Each number is 128 + 24 x the weight over the matrix's rms, rounded and kept within 0 to 255. Layers, rows and columns count from 0. Numbers have three digits each.

# layer 7 attention query, 64x64, rms 0.0611, rows 0-63, columns 0-63
128128128128128128128128128128128128128128128128128128128128128128128128128128128128128128128128128128128128128128128128128128128128128128128128128128128128128128128128128128128128128128128128
128128128128128128128128128128128128128128128128128128128128128128128128128128128128128128128128128128128128128128128128128128128128128128128128128128128128128128128128128128128128128128128128
129128127129128128128127128128128128129127128128128127128128128128128129128127128128128128128128128128128128129129129128128128128128128128128128128128128127128128128128128128128127128129128128
121128134122127126129134127123126132125134127127130134128129130128130125126132127128127127125132128131130128124126121124128128128130131131128130127129130131126128126130131130125134132124130126
099125148104119126134152126114122137114147129123134147126128134135134114116141129128120127121143129145135132110116101113127127124135135139131132122132138144120128118133139138121153136112132125
123127133121119127133143131131126132122136134129128131130125130132136119121140127130126130123133125132133134123116126123123127122133127132127131123133137139122129123128133134126138128122129125
129129126128122127131136127139128130125131134129128131130124128131137121121139129132130131124128123129135136127120135126119130121133123132126128125131137137122131121128129131130135125123128129
107132132118122119139140134124128139126139125129129136118127127126127113128142119135127123125141127134140133119114118119128127123128135145129124126125134146123132120138140131127138137111128129
126130131137139137123108126115119128130132121122131127117134126122123136129115132121135132135116128128131118117142127123135141132123123113121136133118109105134128136125118120133128133121141119
183124126113146122130116090108143136148120146124115121144135128132145158132121148115129137122109129125099104176155154136129104133165110110139147137154129112146122129123120134097115104153104156
127161167094133130140130073092108155109183157139133146146167151131205143081148176059088190102127122185088135200113127136107136146171094134152135143148107177107126145110119123123115124137137151
182101131127093098158126112122129186141162149217141088239113115132181131148085159178135107076149141048119071168127115151121111159224220146129147104136077117145191059110140161055144086071129108
147170169187169153142104069151173077151127144131122129123126138172168172150116096150216080063169114104078149165111065112159067093139172121158134148138217183156099108130154119110097139103082101
187114179092117125115171075154066129155181103158121131053092108111142131176114108135131228106090191131074078117090132118157086125159126104115123094195177121083159071090109128160110178167133103
123076108135136104121051111115135171124132090089115103099127164147156168141122075146139104120108166163130093072109164153157171151136126113187116107180165127177116094103100129081170137160193151
128135133108191194129128137093068133093172214033140232189075173191144115058157205144120209134064140148144135118176045138113128118155125144095133074166172078162129138146130141121206077111150108
128128128128128128128128128128128128128128128128128128128128128128128128128128128128128128128128128128128128128128128128128128128128128128128128128128128128128128128128128128128128128128128128
128128128128128128128128128128128128128128128128128128128128128128128128128128128128128128128128128128128128128128128128128128128128128128128128128128128128128128128128128128128128128128128128
128128128128128128128129128128128128128128128128128128128128128128128128128128128128128128128128128128128128128128128128128128128128128128128128128128128128128128128128128128128128128128128128
145129117143136130122111129135132122137114126129125117129129125123122138137117128128132129134118127118123124139139143138130129133123125121127126133125119115134126135125118121133112124139125129
144130120143141129119107126130131122137115123128126118129132126121121141140114129127132128134117129118122121140143140138132129135122126120127125135126117112136126136126116120132110123139127129
099125148102115126135158128116122138114150131125133146125127133136137115114144128125119127119143131146134131112112102114127126123137134140131134121135141146120129119132140141121155137116133123
101122154097111127133162129113122138113153132124135143128127134139140115113145129121116129116144132147129129116110100115129120123137134135131138118139142145118127119128139143120154136123132121
158137089170147128124094135159142114147095128131117111131121121116112136144124119140141122141110118102135137141143171138122137125119119126122114137115116118135131131133122110137099120129122142
154137121124146121138119111124129130141124127130133141110137124132147127144143137147134132135134133128135131124135146141114125120139095138143122117138132124123130127131124128135119134130134138
159109107089133158155134099074126143134158157116149162101140129141147116141156138139139130124117142126147104092110125086137116104178092121141164111141104111137133150143134096095164138133135143
112128166151138153111133099156102081097165059149166092114157139130159125081074156150088121103177146118144129087119121186133131135108123109152099090110156071082111133071120148181103154146156034
161184197100184102116122170123157112154133098180141129148154117144159112178148081094087120126128143104108118155134099213079091077102108139172101119217192143133176117130113232166101120177161111
191072113123084171128160147073167125142098176138192118137114095137206131180158126109097068164155114106105159068081009086105094135163095081093136088118119138071082151172102155073125118092130135
140185104129056111184133104112135149127107117116189133092139173115153092105154163218144134166171140149151073148091097148078142157115130203075147118145155126155147120067096131176111126080144118
070060183076177175146077105110103140123098142104146112067175114136096116092188096128129112087178117150231131092000115107129158128147167084131124146101134111165045190075105176121120103087174095
059135045099076177079106116121181031121073088032131121126125238172116154114208094133100120175107067078056162086092138119153155105136114109134113154142079173112134114105145130104146120130131180
126133167144137144111180133132155116135076137144141158133125164079071147100096102109130100114166148124145119148165157129128120133141174197114100129104056169109138139149151125125115138107082154
091167123160093146138154135160119084138110111166157155144131128083080148107083120130122141104166149157150157133134146115138132147138155156115111136045095146060099078109159122143116136129097124
129143161141146156125150118142114095111118114168137158127136133120087121106103139154156130139136121140124145126146161111154112145151161150113121140101118128087118145135161145112098109124089125
151137159104127122113133092085122151136144121092123116106122142155144133144112132122134113130134131124133115130149111137146106128123124093157145146172157118179137161124120120107162129130120104
125103143158142146137130148146124152178115120180144150108145118092100154155103115120152123101116159123124118108133161122153125146121157141108122118090109149109154122108131136126100155122137155
094121107162119129177135178151130139150093135173142145114124129117097132131148118141148141156080139138139154094130135110119144158120139167076112119068112162108148102130129135122103151102126179
140128131104123124102118088126143086097134161121134132138138136120153117108112137113129123120140121116131138166137118124113121141154113099140151117150122117148113153104098123134164099135130096
086111142125101088136116136088127172122158133091119165099128163133131130138142133129155117132093135139127125050137120099164131133134162155127119120114113165143131129137139117123158152094137156
057118118085126116123140164138122091116112124128128140130165154138094133104155105139100126156121133125114159100146134074170121161139140144128119141116114141091107174107161122143110157135134131
169136127072126145065090110124146106116143144093126081119132142112154140076103144113112125094152122084150067218103140149124147083133068062146147167165126110169129153119104080091123113163093113
119110154148119127093141133120145111085132135126152131177132141129155130104102168132123131127112148136143118058116091085154090140175146156095125135085104137111088145120141134100138130111137116
131100143138110185130092081155127131122148147109128150120124135140156151129152141098099138110100154146109119127081082133129132164140140096124104109132118121154123135100072137106138113115167110
120110137149107157114122106143149078122126121106133114149116168136138134143172106114109116125124117124140142103091154122170132151147096086179126123128120107128109187096122129130109108151154083
103128108123137133113124171093149138146114129094111170097104170127150134118173097118114126166136133186131160115113147107114165146102124143110091142106112138131116132083117112143173158107130156
143158099123068096129109114077120178150133123098117142150092119093142115140150130150130113154116117108115121106151121127089156137133132131094134144089075147120134124160153094091185118075094160
160123107138160136114134131156123114146165105174114173116120108150179124130167151146111204108122160155104142149125095146105118135160127173134098068150150113103169112106106149167143160111159095
155140104096141133150097155107074150122121108130152150094170106119107146109114161138146121135121136124132109151107123143123130128108154141127125114146096176130116181127110098126101126134126163
139147139140135131111145149141107119099097114154131158130117145092101131101114136143163136131120130127119143133143167121118116134146162133107128147096114171082115133153161145119122098129082122
141099117116170114103113108087138151093128138084089126115101158171158129150158107119149125133120114112122115122143113139114127110137097107163139140196145087197159171130093115139176108135176103
130119128112140128093113140114141166101137146092100133101107133167170133121166118096121159134115132148144098121136091140099152092130081101128133153187147108193179124139084125132150133134174124
165119136114175109109128081121121185156164103097084124094131116120163115148123140148137109077128120075125103148105144154128161103131142095179152140193162124163130175106070103142156143166152104
145122136160162140143121109136116146168131141162115164136147090088138160148120137128154119108109141122121131120136147135127144155135161121131135092123113140118136110101102128138136152142132149
163145170101139120085128102060145148112176116086136075117150156142093108127064158107116107118160140114143053145145102140155115086115101110131161158168157100176157128136138115106148109165103123
104105108182170173145142163149132098144075122158103166143121104113100115177194120138131108126049124152141158110107172132133143174135147175109092118115114114112160088098118138150096139107167149
075095176126121128155128158111146141109139150113127163071137166099124135132126119119168125130090158157176137105119114113160114158142139156124126139107159199144136126106114151105132148123140166
113133163082099126110161126142114133116161104094131101107139144113108112125106115130125152120181121140161107132106095115143105079120106099168142157157154132113115126131130158105121122143113118
122157159188156124179144186126127138159158119179112166130093081139109108115155111095136141141134127166154163116133211143101122143146157161123099115118125082091141071111127189182152150095182088
145092160148178164122126103133151118093136149134088111123141108182122132117142139122108140164102132112114128153121129151144080158154104135144115125166154102144123136098108147141108126165159103
101106126084163122155096137061119154140114139091094181102125147148120145123162105143165142160079121118137145110138097110129136152124195150121133121133108157145134149153108121089140150105178144
106109084117109119131120148126121130112119120112127143084121153179153149128149119106113149138114141138117159123138149137115153118137106132159097152098130133121133142130111120145129168135140148
129098128108173162112136179145152103104104143129115165149112142183123127141192115146103133162104105124086142114135075117111118139152114140095126137125114100109128169139126128141135144116144120
121091164119152154074087106153130118119147141085128057101121120100093113115107105126112186087134129110156107145112155141157100132127130087138124151150129111127131147112108152093118093134089112